From a checkpoint of a small transformer trained on Wikipedia: 24 layers, 7 heads of 32 (1 for keys and values).
Each number is 500 + 25 x the weight over its row's rms, rounded and kept within 0 to 999. Layers, rows and columns count from 0. Numbers have three digits each. The size before them is the row's rms in percent of the matrix's.

# layer 15 attention query, 224x224, rms 0.0612, rows 0-14,32-46,64-77,96-109,128-141,160-173,192-205, columns 56-111
097:502472477465519491482525490545523457485479534524512491564519506502495478480477477464492503525509506484510503464513511468481498490514499544538519469495500493505534499509
086:494521469488443509490501562519555494536542532505548481510529497491492495508494573488509471546556519546523475490492488495519482478499528513521485457516494498508486503502
082:507515469522478520585473519490501486506479564467465504512556472492448544485471532471516501519510519486490499478489479532465491527512523525503539503503521499487501510467
089:506531475496478486455530506501515478532521482444515510535515495454473526519547534500507531512507547500487466526518500482491495455433505493502520453495513454506505470527
085:484516556486518484428510475499473486487509428506489487507508485465520517575492486484488476490507472504492535501490467530467489494530510464487499495503477504505542506510
091:490497486491511493421512510488491514520510470494485507548521507484492511468525526504504506526493541526487507485475528527485485468474526506537506516470515515535560548563
109:503538497452511521506558475488479511472526509464434482513551490485520541559531487483510467521460481500488527486503514491500512456472496505480459473475509476478529490484
096:528528503453498515491540497510495509487525501506477507521527511450491519539516483477491507523535476469444478514477513530517448469517513528494483466469491492486488539515
093:505480518483507463516502493523499552451498503492516504479475497509455537482492524506455509536548514522476480496532469483511518481480523498510489548504502480473522479457
096:514471492484498509491480449515558477461530460494565504529485497501497511503482475465550489505528487520527527503469485472492509477459493509501464482488511530500510504505
117:522509509475513457494454467465466490442519517556488506463489510471495525511513545519477434466536480497477527496496478536462530475524535475464473564480510513498482512521
105:541527478518535499516478469455484501491457514430502499521474525504494498474494506493462487503490491476486494455488475485457499497520528507491458496487486485519537472471
106:482509468535489510543509508493499492470483488492512469501474521506517511439494512447508478480495472449508493538496490495491485505475492502493515532510527472479517491516
102:523491480537497507491482504568522520524497501452483502490494537469526515491526493475479489500449503488488507533510498470508496468460517460485516490516481517552564460531
105:469531550496475474511522432515469545457461483492541483496500498509486495553524473553514488523477535482500514511460478517497469505501487501499493502483531505508529469455
093:526501526489531501465489478530504492488487469545476544512508478483496562441487496515491489474492487545502525519479460515516494528513547477537492523467491515506478477459
073:495524506505456464504482472526557504514509469559488524521472545528462520491486511494526487508531467530473464524515453487475450480472501503478457540533495500511462471502
089:475517489510451466512471474516528515483484475459483540466517524504529470521507499561456496533483497508510496515465507495480496468442496510530506490499478549522570487507
089:498537505501482463468503504471515520522532483520483479477498524491506502497511501465490472555533484481505521508558482531472509488480497499489442504493507464472443458463
098:533527577501541532463521463501479454498498535498508490513492470513451516463510483511512516461529498458478524533511484528528503490521512488476511489519468525523484470504
085:551544489527526439465498502481516489508499509438471466511507511508513488532548503506459476530489520481486527495490509531473493454478498480525473486482489457527482485478
091:508534524469507541511520530514502444505523489477485490551479512489480521528515521513498533475476483511491513502507482507471476454511531528507494460483523521518509517468
102:493541500504515500501507513465481505519526482514457510514553496449475484563526537469494519531514522516455486469494509490516435470509510510506495513466493465504494493486
097:526505519495480505497541535554461502514475499447456485535486502505495487468507472490511470548478491552517512527547506476486505503545483503511477493523532489480510503511
111:528477500491488510483471487477502511527463505525503502458512510529466509537480513514472513477474512550487506447471518498490512485475526471503547487491515519526531469495
104:493517500506505509552500592504502494514507501504443478514532484514477500486502514487518533496480503524504474514499535456473469472515492509457507491508522466536556491541
110:504517459515488547525518518545427511491428541502519505490525469543476536530512507476494517539468518470486503541517522488496517494531494526481521469496517467482520506495
096:482544488522512506555510454480530509487493480530471506507494505491488499476499493507484496537509474501481498466515483529476503516519509513519486500513463426452452533504
109:487501480487454481496557536481484505500517516503480497465481500476508508499488498534511490518496458497533528505515468568525544530514475541525487497505473485495467487510
103:547505479507522522476505506522482516487489493506492513543500523567493485515486483488527499485506482525478501498498525489476481493508488505531534493527496523512515551472
093:470516472546515474484524538531492483540509527558507510546508522543519532488510500479425513525517516502491509481528518493472501518469518517527484527537544470521540488510
086:467516448526465505485484535537504514506487493493533496497452539523452537500512540514498518559518534491497470474497515531468535501471500469498512511482544491519549492494
087:481525488515457453508486524519500532466479481470544521468509482489532506521490504515465501490497500543504503465448475504495499514499545468510532466472498497557561487507
083:501549482502465480528507498538482501547510490491499526528466572514479476489541487469485542539504497492490488555536521470499553440498447519529499489513499481488492521507
087:491487483542477496544468500540456463540506499518473493511500501507441485476477445490529522456494484482500474510492492488508544514458471498520517483501484515462477491498
082:499529494499504522512503563511498519491500473472447505506523520513496496505559513505472541562524515516474521496493490541510523456512485504481460500464476500535480505535
103:533530493484494487481510477501470515494531440493502491486565459490494499522535496481477539507479490444480500522515512529443477481501510541519455503507504501484500513464
096:512558501459479515521529493464502529511504477505481489495527495450456485530511482470499501553486550503458479488506506504490499465489543548494469478498520475512461521475
093:524504491450505462490546461485502494462537535522516540521523474481501503499448524498549487470478492512485534536502489526461441486532538534500497494544523482437518479472
117:492539529478498481498501512483480544517487486506498479481479566511479483506478491512463482502505522518488501497520464488472500475485451526527500510506508481494485501501
105:525519465503510528505484499498500515519518486456484461473516529499551530509523472494481490498492496473491533529541484514465473486517501505473451551530539519430520511470
115:494475522448508538466521527488490506487495520500485494467491486460482540516496493468527526483539470504475481476499530518513478525452493518499469552455532486504488483489
100:534518533510492484521489476521531465519490509551539498498465455516525510486483477550531497500518505452514502520480493525483484497592471525481509557491510516470540530500
103:487498454538496517540555500495479522477531507524486493508496534497496510459496494500473526473488491480522525514509491534517529543527510530480500514499512510556508501511
099:521510481514514504490487476548491536518488470501547502565494507503496541524503519474522509507545491468483478476508469502463465468493488465471478494531512493512513500502
082:510517438494498499469493511532467519540499500450505498512487453511526500475477533469527519519501475500491520486467463502475471523530507498516502538506519460479517507517
077:502504506481478479506525536512495518515495543474441449486503467487517516512525484533509512511494518485533465507497540502469517504507498454498506514510502497477500510452
073:505537469512456512473474485480515518528475449516498478522512536495471515479518520463501451537502528495490476493529519497497469472492489503485505487491511490503468512533
087:445517525506553546484500439488503497519492527521526529475472480503491517524487483485500473497505552465456487487503524534501496488504503502530461471482496511499441499494
080:482510507527528491476508528457555484499510459483456493504530512523504496472506523439480520523574465490518487487493545495510506476516503504486505501498526460482482490516
082:498523448519502487495492457498539518518491456526448504539473522497490517498527514500496466526485526498503500497503513474453526471537484502526497466494501476521533506446
091:501540525487465482501505505491489530527496463502496472492552523478490486509538494487464523559515529493452502478486516504506508471478531527534489472468504461482515473519
108:455546497495474522526522501492475510515544492497504450481488483490465566485516479505508521468498525488463496501526479520530475477517489496517466501490531502481500522477
109:524469489541524514490500486496488527457516477460515492508507503534530510518487539522528479533513492478511544466512489491526487481480549514497478461492511539521545500488
111:455503453487541529516493478497502472533492499502470461523489472481474477478544509488484457509525483480538521521538469506493495520511503480458514495488496483453480551458
110:539502494541521514494516526529475464499513495480474550502499540474531479506493483478476496494518479536529507508506487498456552520527475498480541510501529516511528494511
115:460473467528481535529476543489490487507475503517493483501523486513544503467490560446519458520502527509481507495503524475481478521437530477510537527489500490512495490531
110:465491496482461492542503501500550499513476468471511500489507506525477506476474499527507525533549499524510501494503474484493523453519550527487501485509481519522517508496
083:508516516441474450475471490467502527484578513482491474476514458447497509487504496528514557502524543565499502454505484519516510520481537530483504538513510461528501476475
089:509500559509443480489515478499490509524488551483537544485513514496481481523496528538508526534557527526496472513519503499488492480496523510551493500465527502516508462501
104:492500509490507523499451498505496502536461556503570494479492494490523548528507445503453485513514475493487482503514470519504454484505470464488470503501491511503504470564
070:502537504503476487492533508511476513516508456459526487431511515493494492510547536477528500521526521496486482466459497477501527445480484508523491532438557481502505460471
087:493503539508546520528510507485490513488496511511503536514538495484515500451543529490523510490475519496515467514487562432521473504521530471492493514540526486508479480492
080:526557488494504486473545500474525509502511472502499540448554476480446516488522482496499548496504477520483456482485492501511511441468499521529477501469522469520502496459
101:458506519478491474439479545505504524495511501534507496482509523467521508528544506480472530504515513510475449463490515484445486478496509511509517488498455508519500461470
093:521565550482508502492542522489437543518496496492488513521544484502478512522565479497511501544487508487457506500531493529491460448501531528516455474497544508479477513468
097:478504511469522477463532505502509519550532480546480501537549531483512488506502484548515544486450473505546480549501495509490490505509461524489545470471471497513539499473
115:459519500504512512477521501502515553508450577504480488511531514496536469485505468492487503461498517479498469518532503487476486503518520475530546489503539471517537487498
099:510486514477485491477532505473471520540474513495505491470543469536494514500504527508506477505504489500533454536464490458518473489445499490485503471491515496454434501489
107:528462511499528544453546472536492498512474529478470456544499503534462495511471491516552462470532524492491542536467517524467511516479493498495481503507489520474501549512
102:542545506501500494509478485510527529506486510504509520490509486477476485506495468520523517504478483527514508514489493502421497525510509512495484534475465479532499445503
097:524519463522484476491489525502456487563511513483532482470514513526510554516478510522489522525496493514510477451475478507465512518487483493504495533500498468505559500482
095:535521521495516488489534492510515462506479515538498507529496498495477506509509489475521470466510524513476539497460546476510475503460510501457503502530493495479500481523
092:526500534504497457496522494510532490510506523504530521509489481495520513479486515493494486527528500524495500489499511498513470495473516458485506486513526474548527442494
078:498527499499491490546511501548521491470475528442525518441517500488501499435459495503490485563515517519516484518482471486470512523449562511490534490493520511553527478434
078:506561521475473509473499484491474504551484496503536503498508517496494524506577495508478468501517505502480489516501506511490474444517510524488468531476501466478467486507
081:520505542505506463451494502503449519498533495525468500522487536468500539497509509527510495479477493462520455473525468500495514472503508497520500496517452501528542522510
076:466514514505499462527540533479487529539531506506490506536520523469467482477470548472516496509497480517458446471529501479517493467482494517530494505468452492532521563494
092:545514525492521511495510437457506500524510473477470485515507479463503507529536495496477510511513464516519522538480521460456477474489499498508465471495500493474549484510
090:548539504470476468514537515470488522507509503484502507537536522483503516521526495523529503529512473508438483530530530514477472462496526516539488452473511455497520489490
090:527499486504498514489458515508520520526529490503472510498525510497482491502488518577483495523499484517512507506485503502539521531467515476471540452505512515482507480465
118:471469480498500503483488503534521508510465419520541505484536507469502479543476509489504505478519525518510484479515502467492526473464497483506528442477475520483531490472
103:533508512548463463478550492510456470490510488460507482490471459481498493517510483551453478510492528479509536495480458483498534506530507469435506501518488501513514544499
093:541527464519485553532533503479471489488492538537479540546516487541448480490482478471520535450502481473501481508482516507477489487546498489496502529480488502541506520533
091:538505498544477530545494501514474512479515540519505525443522476478519508495512492509487472512481503476503482536498548525456484543468502535480437524490447476500509538521
101:497515523512520520514464536522517497532511512518537486478502509540458507454543486496448513494497536487518466509505509480517504511459509515500561537502477508491521515483
084:518484480482518461517529539465502462514504500503475545498488475519468517500488505485475493475509517524481497446560529530526512533484532533514514508450543447505495500481
106:506504507497460503500531515503522486518530524471564533493504463502518521507474523512476465507529498538478485492530477513535494457453501471501478439490529487534472490491
092:503512507501501533512514496507494487529464546497538524511530463495474516521467477513473502535521515530476476536460498512448478472473498525523479476483446542528480492485
087:502547507490498445493480515463504486521521514460516514467541515473484525531508522498481509513530482471486479508507483501492489442460526504473467462464544481532503476536
097:489495529494538483498489472483505530470461507486456492531503530463487491464536510516535481526481538472493501454484492480492465485525527520460530471520500529498562501516
088:526511507475553452448491495464479502540525535497484456505499489513473562513522496489536449537498533555450487496501455490518526473479533521538487470517512495498498474540
086:482502520471529535552487525476541473497550475510427483495540510470458501492522530491523516525505503482463455492502510507485501467482514516526511479495469504496528514490
085:510548502460482483458534502475497497467490531475465503505495521465483520537514532476509507510516507518459470488535531518496496469506525513471476489441509465511508541473
108:539478507505525526548505530577491550502514448481498486507514511477519476480542481526463530496457482507539477542555481475502508523492456466538499501491504477462456486481
094:517467465523436549505468498518507492525505457539514508497540548540511453482547480481494459449482492494487521525496480524504473517534496530494508517489473461465527496506
097:504528475508470491475489496499468547430484520493467476480491513484480509509468539510509470533532509525504520480503522534436502496511552487458509504499508480506481467486
100:581510481493524515475494517492455510498459464473484503502522497531497499488487520470487499511481491504491543551483509485498524529482488503465497489449506502512531524469
088:557515455525500496564547491451460485536456445486518462519497500454518505515505511435465505489490530526458514491468495513488532499501525524469489450480477497518464480520
100:486487544508496490523492502512504528490556555535531500522514486493474506481502519535480532506518499459520476452471494497505538503462520490526515459476467517535526508521
# layer 15 attention key, 32x224, rms 0.0554, rows 0-13, columns 56-111
104:499478482496504494509519492518448502464463509495510521463465500502521496492464518489546532469495508491533524471452479498499532528530510469506512493513501523519505489456
099:562453468555534511499469482535522504528508512509491488501459506548519497511493489536460496497464467491545520499494484502505529562503448475493530456512487534476491540501
124:503457469518518513531488506524524500515469472501534462533464513532554469512482497519489501481457473496545517496483500484484499542499470473477537516527499510477499500519
144:464560533455523488479514478495458524508519500508476482491526476458460521508519467519533518509474532493456490502504517505485475463525513589519445516451529443513489487455
093:486489500493492453512541526525493508488513521509499548462482480476485486477550470515490543480503541478498475454468463493476538534512559522555477499479520497485514433440
125:510539543465506477491531476494472531486531517508464497505518460474501519518511488466503502534526505473439500498505494522476495475530519560518480520482501458485486500497
113:523529511468504519495516500507471507487514500527458517540524476493472485514509483475500509518488528521453484467516473508458458467515511527491466504506518493497490482463
168:507555516464525502508516506468492529484515503493473504516531478469479552512523503485500490519509519503427520498505499529489458456500519552533451505465528442495492497486
089:523521469542515522472524464512535495490465504494551485524458500520510471469525504452481467523497491509474491513500481492503486490456485531504485477492538506477478512493
088:474511462502517435506483491488524475497542503491501528456455470473468486510495533487523516496523521443473493502539495526487532521461504498495499538471470526523485528500
086:441476482486478506517485484504580525506495455497505478500470496532563503475494484508512521503464501485513488527525525470464477519506506566521510456514516471505519509505
089:490505532492487543496498465538491468505486492539509495526496497462486519485452449482497498512460457544499492499471537487504479478460536499479498460477510521503497496502
088:494521482496495542546497488499527474475517473523488519491476509487521421450530490508481490502500469521543559483510482459470493501508489492515480510531470536515499508461
092:477474492502509483474486471527535482455481499509460471544475506510465481485477494504534449505493517522519489503471489481546498547513480486550501485537492510538450478503